{
  "num_hidden_layers": 10,
  "hidden_size": 128,
  "num_attention_heads": 2,
  "num_key_value_heads": 2,
  "head_dim": 64,
  "intermediate_size": 512,
  "vocab_size": 2048,
  "hidden_act": "gelu",
  "norm": "layernorm",
  "norm_place": "pre",
  "norm_eps": 1e-05,
  "positions": "alibi",
  "qk_norm": false,
  "attn_scale": 0.125,
  "bias": "all",
  "tie_word_embeddings": true,
  "parallel_block": false,
  "init": "normal",
  "init_std_qkv": 0.0421,
  "init_std_o": 0.0523,
  "init_std_up": 0.0603,
  "init_std_down": 0.0603,
  "optimizer": "soap_variant",
  "learning_rate": 0.00644,
  "weight_decay": 0.0,
  "lr_head": 0.0102,
  "max_grad_norm": 0.5,
  "warmup_steps": 200,
  "schedule": "wsd",
  "decay_fraction": 1.0,
  "decay_shape": "linear",
  "final_lr_fraction": 0.0,
  "batch_tokens": [16384, 32768, 49152],
  "max_seq_len": 2048,
  "doc_mask": false,
  "train_tokens": 138500000,
  "max_steps": 4387,
  "dataset": "wikipedia_en"
}
Each number is 128 + 32 x the weight over its row's rms, rounded and kept within 0 to 255. Layers, rows and columns count from 0. The size above them is the row's rms in percent of the matrix's.

# layer 3 attention query, 128x128, rms 0.0458, rows 0-52, columns 0-63
size [ 94 114 104  95 105  99 108 104 102  95 103 116 100 101 113 107 104 103  91 118  96 103 106 105 101 108  96 109  87 106 102 120  97  94  97 104 101 109  87  86 115 102 103 103  97  94  94 104 102 101 107  90  98]
[[116 215 159 105 141 114 128 147 135  85  96  80 129 112 153 127  81 220 150 142  86 132 101 130 157  90 140  89 175 148 118  88 125 166  70  63 115  76 117 114 130 149  89 162  83 160 173 110 150 130 108 147 124 149 149 140 169 124 155 134 154 124 133 180]
 [166 205 178  88 101 197 130 135 122 135 120 120  70 121 100 145 136 111 122 107  83  89  92 148 124 128  81 135 104  87  59  94 116 148 164 134 155 110 112 165 160 183  84 100 142 101 132 147 168 137  71 110 231 161 165 136 132 100 139 172 177 132 149 132]
 [ 76 136 101 171 138  99 179  60 162 111 172 109  78 129 146 105 139 139 132 179 172  96  86 118 101 142 141 179 117 133 135 108 138 111 163 179  93 199 133 145 135  96 170 111 120 142  95 115  81 157 101 100  85 122 130 191  75  65 142 127  98 103 179 175]
 [101 147 144 124 148  57  92 136 133 145 132  47 178 100 128  97 153 138 101 171 102 110  75  89 182  90 190  95 145 158 130 120 127 140 118 168  78 141 114  94 103 172 111 169 156 135 132 164 167  85 148 116 150 129 169 144 160 115  89 104 111 117  76 164]
 [113 149 128 100 123 118 198 115 125  97 150  69 125 144 178  89 129 157  92 119 165 114 144 185 111 108 148  73 126 127 134 102 118 151 124 101 141  83 193 135  95 131  86 114 110 154 151  61 162 150 138 180  96 141 138 157 201 119 164 164 159 126 109 202]
 [161 143 129 157 142 169 101 131 140 111 111 155 126  58  92 118 117 124 150 139  89 156 147 116 119 165 107 123 118  84 107 122 138 126 192  91 126 157 139 119 136 111 101 174 158 211  94 140 112  97 126  99  92  47 147 145 118 135 146 163 131 106 111 173]
 [179  77 138 151  89 121  73 141 139 167 119 129 163 139 164 153 149  84 126 178 174 121 114 144 142 101 123  54 142 130  84 215 139 128  89  63 167 127 104 124 141 220 136  90 102  35 108 136 121 115 148 144 132 152 138 151  74 179 147 106 127 134 115 104]
 [113 185 186 130 164 168 108 121 105 104  58 159 148 148 126 117 152 154 152  87 102 131  77  92 164 129 120  45 159 104 140  90 122 149  64 138 143 118 123  73 127 134 114 110 120 109 117 164 127  82 144 182 165 149 160 111 112 121 132 112 110 150 131 163]
 [172  97  99 104 124 108 150 189 154 161  78 137 131 157 147 107 151 154 132 136 122 136  94 145 118 167 109  74 131 184 147 146 123 135 126 110 109 109 142 175  92 202  62 165 105  96 183 134 165 197 120 164 134 102  88 144 122 166 114 150 167 132 150 198]
 [158  93 160  90 184 166 108 214 149 108 162 111 155  73 100 110 142 150 114 159 120 162  65 145 161 181 150 107 136 124 128 128 101 126  87  91 111 151 117 159 138 142 168 173 131 107  98  84 114  80 149 147 146 166  73 147 100  94  94 134  90 116 136 125]
 [155 109 135 188 210  93 147  86 102 169 155 120 145  92 157 104 128 104 158 135 104 107 195 110 136 128 111 144 148 197 194  80  82 105 109 154 107 140 139 166  89  79 121 174 118  71 115 118 118 135  68 125  99  93 170 102 113 139 121 149  92 153 100 104]
 [ 90 162 135 105 173 170 191 191 145 147  88 106 115 133 144 111 163 100 113 198  52 143 103 116 191  98 127  71 134 136 144 116 133 156 113  96  86  58 192 121  98 132 149  99 153 136 109 158 149 106 103 160 150 132 157 218 157 135  99 120 135 114 143 152]
 [143  94 131 186 105  87 159 158 151 105 162 103 189 145 116  86 116 171 128 120 140  99 120 162 169 140 105 151 119 121 179 137 143  96 123 159 142 116 176  43 138 136 111 133 118 175 181 132 174 133 129 139  89  68  43  89 127 199 143 142 143 136 125 195]
 [122 145 111 134 103 155 180 195 110 139 110 139 125 117 101  91 144 160 145 163  97 152 211 183  96 143 123 187 124 169  96 127 125 120 169  95 116 156 155 123 104 114 128 140 134 188 177 176 142 128 137 119 163 101  99 101 114 167 159 117 126  93  31  86]
 [134 130  93 155  93  81 108 130  98 126 120 144 145 116 139 187 148 204  81  26 128 154  72 157 107 153 163 141 137  96 132 180  74 119 107  92 121 157  98 189 142 144  89 103 115 154 121 133  78  85 147 140 202 175  82 102  78 151 156 129 142 111  89 141]
 [110 168 165 140  94 124 144 134 155 109 163 124  98  96  93  90 135 131 115 199 148 105 136 101 112 117 127 150 111 151 112 144 148 160  98 182 103 159 105  95 182 136 105 112 158 160 159 135 145  93 136  90  38 117  66  78 138  77 196 106 139  97 105 159]
 [108 141 139  77 153 124 200 131 165 172 160 102 112 123 112  71 160 119 149 152 143 130 121  86 122 158 128  96 119 144 138 140 159 212 111 151 109 131 178 122 108 154 100 108 184 110 113 162 140 115 131 115  42 131  91 194  91 116 118 117 111  79 150 117]
 [131  43 107 144 131 113 141 106  94  88 111  69 116 111 130  88  90 136  89 198 121 128 119  89 147 124  74 137 118 119  82 145 157 106 115 105 186 137 108 126  72 113 141 155 137 185  93 135 139 119 139 113  83 173 180  99 188 148 121 134 104 226 105 148]
 [150 141 135 166 143 137 130 160 130 118 151 108 112 130 128 155 144 146  90 137 123 101 212 104 100 105 115  75 199 136  91 106 111 138 139 202 149 107 135 149  89 108 132 123 171 101 162 104 151 136 116  91 143 175 136  98  77  78  95 102 137 182 100 149]
 [170 100 145 206 154  88 111 144 123  97  91  94 142 111  91 131  77 150 123 147 141 116 149 156 140  98 139 100 157 154 161 154 114 137 114  51 108 153 124 101  86 124 108 163 148 127 135 163 161 114  84 129 132  87 193 164  36 154 119  92  95 146 161 154]
 [105 128  93  61 132 118  83 142 220  88 200 116 108 137 133 102  91  79 135 108 154  72 111  86 128  81 127 165  94 131 170 116 140  93 166 206 135  77 165 125 115 132 128 154 161  86 129 120 120 136 108 143 128 123  86 127 123  88 144 166 133 157 164 124]
 [171  64  91 186 157  99 148 102 108 105 180 107  93  95 139 128 108  15 136 135 120 135  98 119  91  94 120 144  70 156  85 134 148 133 130 154 195  77 115 160  76 126 149 201  95 119 133 105 166 181 154 133 173  61 118 136 114 159 102 144 113 163 172 107]
 [140 127 137 157 215 126  96 142 123  89 178 173 165 111 127 152 121 112 175  79 119 131 129 192 105 151 163 101 150 166 138 195 127 113 103 105 151 118 154 144 166 140 114 124 153  63 159  88 166 139 146 154 134 116  64 136  43  93 114 124 131 123 134 182]
 [142  97 123 159 152 131 165 125 133 191 119 160 173 182 153 116 137 164 138  94 135 199 197 117 135 163 195 178 151 169 141  85 153 125  93 101  53 206 105 147 127 114 139 101  86  97 144 167 121 135 123  96 111  86 128 111 117 167  68  69 126  44 121 149]
 [145 165 167 160 175  98 117 105 138 155 100 154 101 151 172 173 157  96 138 100 116  98 151 190 162  95 174 133 204 132 148 117  98 128 106 171 120  93 121  90 129 150 134 138 108 138 164  76 167 132 122 124 193 128 109  70  96 148 161 115 112 117  81  88]
 [171 105  78 164 126 116 113 116 184  85 126  46 166 144  83  93 122 168 132 133 136 127 128 102 130 151 141  69 148 108 161 157 148 170  92 150 120 128 151 158  81 115  91 132 115 177 144 151  65  97 160  94  72  72 101  94 156 103 137 121  75 157 132 161]
 [115 164 142 140 178  86 126  89 117  91 153 121 156 157 131 172 121  99 163  76 159 146 141  71  92  74 148 110  69 142 168  52 128 119 116 172 132 119 170  96  99  74 116 131  69 128 124 131 119 161 141 145 176 175 124  71 184 138  77  64 128  57 121  90]
 [154 125 139 140 130 152 156 151 114  88  63 122 139 141 155 188 135  54 163 135 134 144 218 105  84 112  83 124  79 212 121 122 151 111  78 104 112 118 119 137  60 141 165 136  78  62 125  98 116  91 122 115 171 121 184 145 116 119 124 109  99  86 170 133]
 [ 44 140 101  77 104 191 147 102 157 142 209  96 121 161 151 110 149 132 120  86 105 174  65 168 162 157 164 170 155 148 121 155 179  89  54 118 129  76 154 122 164 164 200 129  84 141 118 109  90 151  93 135  93 126  52 152 145 112  98  75 130 122 136 104]
 [157 169 132 108 114 172 117 154 139 199 169 119 196 137  94 122 133 203 183  75  94 176 105 128 172 139 158 135 144 104 149 111 175 156 123 154 132 158 117 121 148 102 134  96 140 195  98 173 100 137 124  86 147 141  72 103 100 135 148  90 154  92 126 124]
 [ 72 126  96 137 164 184  85 153 138  95 143 170 129 166 101 112 149 115 151 208 166 111 141 107 139  89  88 143 128 104 148 102  64 118 110 145  91 113 139 203 108 123 218 137 181 138 130 109 134  79 132 122 103 116 174 180 143  48 108 122  78 130 127 139]
 [154 129  96 160  97 129 138 127 146 181 102 155 133 173 101 142 143  75 173 139 117 136 145 109 148  96  90 172  47 169 153  79 103 159 134 187 108  95  99 156 125 160 155 102 127  98 182 158 143 171  98  88  96  56 145 150 187 165 138 152  97 132 115  99]
 [106  90 102 150  72 141 122 116 145 132 116 144  94 126 122 118 125  37 119 122 194  50 192  98  89 115 116 139  89 150  98 108 149 104 151 168 146 120 130 125  99  87 112 185  98 116 164 129 162 126 154 106 161 110 114 104 197 142 193 130 180 129 107  70]
 [ 62 145  99 218 131 105  82 168 128 141 112 128 185 111  67 137 108 138 133 140 156  95 170 114 155  86  91 147  62 190 104 112 122  76 161 125 133 151 168  82 132 154  78 169 164  39 148 151 140 125  89  71 123  88 134 131 140 127 152 116 122 156 100 133]
 [120 145  90 183 126  97  87 141 171  92 141  97 139  71 175 131  55  85 137 113 139  95  94 136 142 115 136 139  82 132 141 150 125 127 128 159 102 126 160 166 146 165 122 140 150  49 151 159 114 148 101 138  39  15  65 141 119  79 138 116 123 110 175 164]
 [ 52 166 186 108 124  51 121  99 161 134 123 131 198  98 162 142 123 104 119 148 101 120  93 172 116 110 197 146 133 105 136 163 121 142 192 146  59 134 105 127 172 119 127  90  95 178 124 128 142 142 137 133 131  75  85 138 149 131 148 123 104 115 143 133]
 [158 133  99 161 118 109  66 110 188  86 132  88 175 121 124 154 176 107  89 161 141  94  87 150 144  60 123 123 132  89 127 157 116 154 222 124 192  65 154 124 103 155 129 110 136 107 115 141 117 119 110  77  99 116 118 122 166 141  97 111 112 110 163 179]
 [108 135  98 142  96 104 113 110 172 145 127  85 144 104 150  98 119  89  74 119 157 156 142 163 107 156 188 174 169 153 138 140 121 138 104 155  92 215 106 189 160 142 132  75  87  36 126 154  84 123 130 123 105 134 140 147 107 132  95 154 110 106 110 119]
 [ 28 134 111 151 126  96  51 127 182  80 173 130 150 123 128 119  47  81 116 122 141 109  94  67 134 126 114 190  95 106 103 128  77 141 142 126 142 164 146 139 172 138 155 181 167 115 153 149 114 123 153 101 140  87 131 117 179 144 122 144 160 120  91  82]
 [125 163  86  59 169 217 170 133  92 129 143 120 117 105 120  92 122 161 106 138 114 148 111 159 135 129 144 158 131 116  79 130 113 142  68 123 144 103 189 124 158 174 148 141 152 145 184 110 112 150 126 168 114 202 114 149  97 133  89 158 134 108 106 154]
 [ 51 121 133 161 129 110 148  69 137  91 197 107 131 145 149 123 107 125 148  63 207 123 103 147 170 128 172 113 176 141 134 199 113  80  91 156 137  98 147 147 123 150  89 185 115 123 175 107 124 121 114 175  94 151 121 106 159 106 101 112 176 113  73 102]
 [164 158 157 180 159 123 117  77 162 171 165  88 110 137 111 128 145 102 111  75 165 194  15 148 136 140  86 157 113  66 168 149  70 151 185 120 125 191  62 185 135 130 150 128 153  91  99 158 119 143 143  83 173 159 128 174 149 140 115 132 133 126 124 124]
 [120 141 109 103 116  76  94 129  94 143 187 121 170 139 143 119 145 148 118 203 140 124 149 114  65 107 122 192  97 173 104 124 154  80 111 138  96 142 140 160 136  98 164 141 116 158  88 133  94 130 121 132 106 127 178 143 123  99  85 145  97 148 119 140]
 [ 72 108 131 107 122 148 116 132 106 126 155 175 141 114 107 130  99 114 162 120 116 157  86 164  47 190 143 169 110 157  87 145 146 120 137  35 121 174 110 170 206 181 147 143 160  82 144 127 143 160 126 171 111 108 140 140 118 134 120 109 126 153 118  72]
 [149 143 180 129 139  97  91 153  76  79  79 140 161 145 105 184 178 162 120 145 127  85 147 146 110 107  94 157 128 106 123  86  74 127 207  91 105 138 101  96 159 204  81  58 165  86 132 100 146 132 140 133 175 106 124  99 148 124 167 153 116 109 147 149]
 [137 102 186 158 170  57 101 152 112 160 163 128 141  92 151 149 116 140  88 144  79 142 136 165 189 114 124  69 163 137  58 145 147 114 139  66 112 111  95  76 111 104 136 166 108 137  99 104 148  77 118 136 134 166 125  85 124 149 126  97 145 133  99 100]
 [156 125 120 146 169 113  82 108 150  64 144 122 155 128  79 121 112 188 124  83 179 104 124 138 122 149 109  77 124 139 209  87 129 118 148 127 150 157 134 111 131 120 127  87 173 135 167 109 110 138 153 128 118 158 182 111 106 179 134 129 130 150 171 182]
 [114 105 126 189 158 131 169 124 113 118 148 138 130 133  72 106 178 175 156 153 182 135 201 189 127 118 138 173  78 159 147 110 103 116 131 173  90 147 158 153  84 109 102 125 125 111 178 180 188 101  84 123 166 131 146  93 163 102  94 114 107 209 126 163]
 [124 152 104  91 133 213  99 211 166 141 113 102 130 119  75  92 114 129 140 134 131 151 157 105 198 150 142 176  65 158 146 178 132 143 101 120 195 173 123 133 158 179 100 146 183  75 170 148 134 112 164 114 102 112 122 144 144 181 144 108 103 107  75 141]
 [140 140  87  80 112 108 177 159 143 143 178 155  98 150  97 115 113 144 157 132 128 169 155  83  41 139 144 137 105 138 156 118 172 100 164 130 160 148 148 138 156 120  90  97 124 140 165 140 176 199 159 145  89 120  97  92  29 139 139 145 139  96 150 159]
 [ 78  93  96 142 133 162 126 106 166 180 153 138 129 114 116 166 106  81 135 128 134 160 102  86  91 122  87 174 112  63 136 109 112 104 134 139 137 120 118 139 152  94 159 117  68 149  96 175  56 185 105 107 131 121  71 110 106 132 130 145 123 122 125  67]
 [197 120 109 166 143  90 142 117 124 153 108  65 101 125  76 108  99 153 137  91 217 114 121 151 168 140 123 133 112 103 106 144 151 131 154 132 158 122  98 143 152 200  53 158 136  81 165 139 165 167  81 107 182 140 162  97 101 148 106 134 123 214  82 113]
 [165 153  98 190 137 100 129 107 131 126 166 135 117 179 152  86 199 157 155 115 128 115 123 120 122 144 130  83 114 146 113 128 107 132  99 167 154 129 134 107 156 116 133  98 139  56 108 131 154 136 163  76 100 195 146 162  57  80 122 153 113 111 106 175]]
# layer 3 attention key, 128x128, rms 0.0451, rows 0-51, columns 0-63
size [ 84 107  98  89  95  99  95 100  96  90  86 107  94  91 115 107  92  98  85 109  94 104 103  98 102  95  97 101  86  94  94 101  92  93  99  98  94 108  89  81 101  99  95  94  90  86  93 103  91 101 107  86]
[[115 110 159 151 164 155 149  63 110  82 145 108  80 129  99 149 134 125  84 104  91  96 140 204 220 120 121  65 149 175 112 142 102 166 115 137 109  84 217  98  79 177 141 125 113 135 160 126 113 105 138 111 100  96 129 143 172 109 124 117 150 112 102 102]
 [143 179 136  87 115 167 147 140 103 133 112  72  70 150 120 178 116 160 135 106  82  84  95 118 107 166 111 134 174  93  74  73  95 127 191  83 130  97 127 171 152 164 104 139 176 132 133 150 130 112  74  93 159 172 154 123 106 119 140  90 139 113 169 123]
 [ 89 113 133 149 170  78 164 104 156 134 154 110 145 119 122  97 111 114 115 190 147  98 153 110  98 163 128 185 106  91  79 131 143  99  87 170 124 154 142 189 194  90 133 104 109 131 102 133  68 144 170 153  32 134 105 152  87 172 151 151 121 209 123  95]
 [ 66 101 165 167 124  53 142 108 153 149 106 102 189 118 101  97 106 154 121 142 143  99 133 135 219  98 150 138 141 121 130 148  62 183 141 155  93 145 105  89 118 112 106 168 146  74 153 140 140 103 132  88 104  94 146 167 156 140 119  96 142 129 172 119]
 [144 151  95 147 146 121 160  78 119  56 109  98  68 113 108 103 119 127  99 113 139  95 117  91 134 145 127 130 121 126 149 111 133 129 173 158  97 117 160  97 170 126 144  93 154 199 124 147 101 164 101 145 103 162 157 200 138 145 163 104 174 122 110  92]
 [111 160 103 145 122 205 116 113 160 105 129 191 119 104 122 160  72 136 137 134 119 119 128  82  57 136 123 121  68  90 207 147 143 120 152 110 116 196 138 139 151  78 138 147 151 159 145 107 144 128 175 100 105 123 154 162  98 113 103 181 141 158 149 159]
 [173 136 121 160  79 138 123 113 143 158 164 172 148 138 171 147 138  91  79 171 111 112  84 122 106 129 171 119  87 145 120 180 118 101  91 104 106 119  99  78  37 158 147 101 107  85 129 126 167 168  86 106 108 191 141 157 103 202 119 121  99 139 124  97]
 [141 157 150 187 173 161 102 159 169 158  72 183  75 157 151 169 132 112 115  50 134 128 139  95 171 144 126  34 175  96 181 171 159 154 123 135 144 103 157 137 116 106  96 121 134 114 137 100 147  83 185  78 132  95 127 165 127  86 115 133 110 105 177 170]
 [150  94 159 116 120  71 173 128 162  80  45  80 153 131  89 103  98 153 164  98  92 156 147 208 140 133 113 148  91 168  95 133 145 122 136  71 135 125 136 159  97 171 104  71 132  93 142 164 180 136 145 150  93 109 119 156  99 153 114 122 121 141 158 129]
 [ 88 122  97  93  83 168 170 180 172 122 185 149 194  75 110 135 110 148 187 135 102 145  93 128 147 124 108 128 113 133 127 189 115 157 120 176 104 126 199 168 132 164 133 145 158 172 115 136  93 135 158  87  67 149 123 119  75 143  76  56 144 125 147 151]
 [ 57 104 146 154 134 104 185 106  92 170 159 121 131 167 123  76 110  67 113 127 155 103 220 102  88  61 128 114 154 157 158 113 130  68 163 168 160 150 165  90 159  92 143 110 107  96 171 128 133 118 121  92 146 197 145 114 104 152  50 150 166  81 131 155]
 [ 98 111 133 141 169 167  84 139 113 139  88 106 149 174  93 121 193  92 142 174 109 152  85 132 159 135 146 153 142 161 122  57  65 142 119 114 101  85 165 109 158 171 162 116 167 147 123 147 160  78  72 110 159 130 125 176 155 147 145 123 144 167 111 164]
 [111 158 115 181 135  68 119 163  99 134  86 114 153 168  66 109  85 170  94 101 148  81 104 136 137 131 102 167  87 161 153 109 151 155 123  72 149 126 169 102 147 143  99  92 155 168 212 183 174 167  90 163 121  35  89  93  80 107 168  99 167 102 114 130]
 [151 165  99 162 115 147 151 165 124 162  94 153  90 155 125 134 163 122 133  77 108 190 246 127 115 129  95 158 143 122 141 133 172  93 123 110  98 165 136 180 143 119 149 186 116 154 133 152 204 100  85  91 115  92  82  61 161 111 144 130 118 143  76 131]
 [149 132 105 120 146 126 132 181 133 165 163 134 145 128 163 170 136 111  71  57 126 194  79 184  71 139 151 149 137 102 153 152  77 139  80  97 132 155  83 190 106 139 125 128 131  81 108 128  88 133 160 130 158  67  74 115 159 163 111  83  99 150 107 188]
 [113 141 138 178 156 132 127 133 158  49 117 114 107 132 100 106  73 164 156 145 141  98 161  72 183 117 112 159 136  97 137 149 179  97 174 130 128 116  97 133 161 130  90 178 183 157 141 115 123 102 173 136  70  98  62  70 112 139 170  85 124  97  98 130]
 [115 169 110  86 170 128 102 100 193 108 154  88 140 129  82 113 186 126 129 159  93  99 127  97 177 132 113 162 135 145 141  77 129 143 143 120 122 180 140 178 155  91 107 102 162  69 109 151 120  94 123 124  48 201 123 156 179 130 198 160 108 134  93 159]
 [121  58 147 142  81 152 154 102 105 162 126  89 114 128 113  42 140 141  60 171 147 166 114  91 127 130 115 144 106 104 112 151 137  72 165  98 127 152 163 126 103 115 163 154 170 132 113 167 126 129 114  97 139  93 196 200 192 160 109 107 139 180  64 173]
 [171 108 161 103 147 144 137 147 134 148 133 160 109 135 159 102 200 158 109 127 164 101 174 146 141  82 105 146 137 144 150 104 163 158 146 170 107 127 125 121 170 145 102 173 154 116 102 110 134 111 145  98 159 133 175 117  42 155  99 109 130 187  72 114]
 [ 86 129 155 205 123  96 109 108 140 148 164 127 175  91  97 215 128 141  49 179 138  79 137 123 114 123 136 144 169 159 162 112  85 113 118  82 127 184 162 113 106 191 149 138 145  92 118 120 160  75 126 106 125 127 123 109 107 159 130 141 153 155  95 159]
 [168 112 113  40 120 112  82  99 140 133 166 120  94 123  90 123 161 108 119 148 150 141  97 119 152 118 118 130 142 160 109  96 106 164  93 138 116  68 129 119 104 163 110 104 150  90 126 133 162 109 163 146 107 120 113 113 199  66 139 121 138 125 196 128]
 [124  69 117 129  90  71 152  83 112 131 163  90 172 152  78 157  82 116 165 186 155 136  46  96 106  94  87 103  85 108  80 177 155 127 143 107 138 108 119 105 100 147 157 168 100 129 132 166 203 137  98 108 194 127 157 117 147 131  71 174 190 169 146  74]
 [ 93  86  89 117 151 107 143 168 124 140 168 162 127  92 117 149 169 191 172 115  82 109 121 198  95 179 155  83 161 132 160 121 139 138 124  93 142 141 166 140 169 161 132 159 127  91 135  75 128 137 133 164 158 112 112 115  81  88 119 118 165 112 169 148]
 [115 178 118 115 129 122 135 122 123 159 117 148 157 127 143 103 139 136 138  98 125 126 156 120 177 107 113 144 190 150 184 121 137 108  58 126 163 230 124 198 154 112  93 107  74 122  81 168 125 103 142 130 143  75 132 102  94 176  95 102  62  79 105  95]
 [119 141 156 155 152  60 114 135  67 101 152 135 142 118 175 197 171 124 159 144 117  95 157 148 140  81 172 143 163  82 124 130 124 116 185 231 103  98 105  96 126 115 148  46 114 142 138 102 152 139 104 118 140 151 125  97 113 131 143 106 154 147  54  88]
 [135 119 119 174  82 175 146 105 173  71 118  52 163  57  73 130 152 138 130 134 187 131 130 113 153 113 144 106 110  99 210 155 119 185 108 170 123 148 118 177 109 113 181 129  95 157 138 144 106 132 182 111  82 119 121 147 142  98 145 168  61 124  88 179]
 [ 79 138 139 133 138 113  85  88 134 175 119 145 128 134 143 146 129  85 150  60 132 103 121 124 147 103 148  81 122 120 179 121  84 188 110 140 133 127  88 132  96 103 113 136  44 162 139 157  75 164 146 175 123  99 145 108 200 130 117  84 112 144 175 118]
 [111  71 120 150 110 182 186 100  83 118 146 165 167 115 194 186 127  54 164 136 103 164 156 136  99 123 124 111 120 175 141 163 152 120 116 132 133 142 153 140 164 139 136 127  56 115 165  98  72 154 155  91 129 127 133 118 136  87 115  76 125 140 142  91]
 [ 96 114  93  46  87 122 170 165 134 122 121 133  94 164 123  97 100 122 160  90 139  96  71 169 196 136 117 138  90 102  88 145 154 141 118 108 142 104 134 175 160 124 170  91 121 133 127 100  93 100 120 133 206  82  58 148 105 134 150 103 114  76 125  78]
 [101 225 131 144 147 173 119 135 128 185 143 136 124 162 141 153 120 195 117  85 130 127 100 111 164 174 148 158 163 145 129 114 131 178 107 163 122 155 158 189 130 111 105 110 152 165 132 160 153 131 112 130 127 113  76 147 144 126  76 135  79 126  75 150]
 [155  97 134 150 217 152 125 179 137 124 116 156 130  92  93 121 153 165 178 197 151 124 148 122 128 117 122 186  84  93 139 100 146 137 141 185 107  89 142 146  89 101 142 158 171 168  64  75 115  51 108 141 101 134 115 180  98 108 125 147  96 174 152 118]
 [135 120 109 140 162 147 120 116 157 145 100 141 164 150  47 100 154  96 177 153 126 122 133 112 155  76  84 190  59 129 110  62 144 159 170 170 175 104 162 122  77 169 137 139 102  90 174 152 152 108 148  58 178 145 110  79 122 125 143 183 151  80 124 123]
 [150 130 113 138 112  91 170  84 118 119 123 176  94 126 136 151 111  62 146 141 118  69 112  97  91 112 114 194 119 100 129 164 195 116 179 104 107 109 113  96  95 106  79 153 139 131 143 124 147 197 139 155 114 112 147  96 137 128 116 213 108 117 162 110]
 [156  92  90 132 122  96  50 130 139 128 140 163 169 122 181 102 111 128 146  90 164  74 147 142 133 137 129 127  92 231 126 161 116 115 188 149 138 140 148 142 102 166 118 138 117 101 148 111  77 154 154  93  91  95 171  94 134  48  98 102 125 109 118 121]
 [136  53  93 132 130  95 103 139 172  84 151 143 138 107 131 116 135  97 100 116 172 131  94 160 100 151 129 115 112 125 185 127 147 168 143 132 114 100 153 143 159 160  88 160 149  73 105 139 148  82 186 100 150 129  90 129 145  85 112 111 111 129 171 127]
 [ 90 176 129 136 127  51 140 129 129 113 120 116 163 113 153 102 150 131 137 161  59 123 130 171 102 132 130 143 160  81 131  84  90 180 158 161  77 100 138 108 143  82 145 127 122  92 107  98 138 149 112 177 113  71 120 108 117 143 133 173 179  87 164 107]
 [151 144  97 172 118  84 107  66 154 140 125  82 153  89 130  92 123 176 146 110 122 123  89 115 116 107 108 128 155  76 171 148  83 154 128 108  86 132  95 105  65 155 120 177 164 157  84 141  95 197 113 101 112 161 145 130  84 153 141 100 153  68 165 138]
 [137 111 130 179 136  57 168 152 162 161  93  67 149  74 134 120 144 168 140 147 155 181 155 162 113 148 146 135 164 123  85 120 123  96 111 118 105 167 120 224 164 113 131 143  81  94 126 151  65 120 144 104 182 117 105 154 118 160 109  73 118 104 110 114]
 [155 100 115 133 107  98  63 189 159 135 166 127 100  74 124 124 158 132  98 139 103 140 115 149 113 123 161 187 139 101 115  96 112 129 149 178 123 147 123 186  65  78  89 200 118 166  77 137 165 123 135 117 150  75  95 133 180  37 146  79  95  91 155  76]
 [130 155  43  73 156 129 179 172 184 104 161 104  93 188 114 106 156 146 180 142 148 157 111 164 132 159 153 162  80 160 113 171 149 171  80 160 158 124 169 156  99 164 156 119 124 155 129 144 108 132 108 108  57 112 101 140  88 149 120 124 202 125 117 115]
 [140 110 136 124 155  73 138 150  95  69 123 149  93 126 145 114 129 140 123  52 203  92 135 150 141  86 189 111  92 130 145 190 146 109 102 158 128 137 188 110  95 118 122 169 149 131 108 128 107 130 153 151 121 185 104 108 157 109 111 128 122  85  91  85]
 [172 154  89 154 110 126 124  98 127 158 106 106 108  89 104 168 129 148 127  96 133 181 106 149 157 157 118 113 113  94  95 123  52 145 165 163 177 123 121 200 131 123 131 101 136 122  61 100  95 115 102 138 147 135 141 128 153 188  96 143 164 166 129 112]
 [102 132 131 133 174  77 223 142 122 151 137 177 147 155 133  81 116 188 119 192 108 141 139 105 117  90 163 156 170 146  94 119  79  99 100 108 150 120 138 140 100  84 184 138  98 184 117 153 157 112 148 132 134 126 132 132  89 171 134 116 108 100 141 118]
 [155 128 147  91 107 111 136 187 134 120 151 195 130 120  91 139 112 139 156 152 109 164 108 155  94 161 144 152  93 164 105 153 118  64 160 116 183 126 135 213  99 143 185 135  97 117 139 122 163 125 130 129 134 158 109 152  76 117  99 148 168  96 117 120]
 [161 134 139 141 103 117 103 119  89 152 100 168 115  76 108 182 149 154 122 133  75 137 183 191 127 155  89 103 133 140 150  66 137 152 150 143  96  72 107 124 141 153 154 124  93  98 177 126 122 169 122 151 113 175 163 113  87 144 151  83 156  69 135 150]
 [ 73 115 142 111 101 147 113 116 149 128 120 105 164 112 186 116 136 115  88  74 124 124 114 126 142  48 151  99 192  99 159 172 157  85 105 149 101  98 173  67 141 118 158 140 145 131 129  95 167 106  94  92 161 135 152 117 169 149  90  84  96 146 109 109]
 [143 182 153 205 163 120 131  92  84  67 113 108 146 137 100  90  93 205 153 141 145  97 171  81 139 137 115 132 117 170 142 107 139 192  97 116 178 113 121  94  98 150  91 108  83 157 187 107  77 159 109 140  98 118 157 166 147 133 135 133 114 130 153 120]
 [153  80 132 148 179 130 127 167 110 183 129 119 129 148 124  78 146 141 193  91 158  82 158 144 140 134 146 127 172 130 194  99  72 104 142 126 146 176 148 135 134 179  82 143 185  59 114 168 137 153 103 149 101  90 121  78 158 125 149 125 116 191 111 150]
 [160 156  87  89 145 181  79 209 145 140 127 163 124 118  82  85 159  96 169 137 119 114 147 133 167 110 101 178 128 155 118 156 120 128 108 128 137 161 130 136  77 166 115 168 224  62 200 181 144  93 156 146 106 151 120 148 100 148 150 120 157  84 126 106]
 [129 112 117 111 117 122  63 176 181 135  78 121 143 156  91 115  89 162 187 179 127 100 113  78 132 135 100 147 138 148 102  49 166 122  83 141  89 108 104 129 155  93 155 154  95 134 186 194 153 153  89 135  98 114  67 140 102 125 103 128 170 177 139 118]
 [142 126  79 100 159 164  93 138 152 194 201 127  68 151 129 131 164  59 105 108 113 191  86 108  82 121 144 122 103 109 194  91 123 168 102 175 143 128 151 163 146  86 117 142 114 151  82 156 118 150 116 124 112 108 121  82 188 133 127  98  79 180 145 140]
 [154  94 129 166 127  75 163 148 132 135  86  74 103 125 124 101 155 155 138  81 182  76 129 159 152 144 163 146 127 134  88 134 144  83 179 121 111 156 106 106 103 164 157 101 147 115 168 204 126 133 115  75 143 170 179 117  88 119 123 166 161 170  88 101]]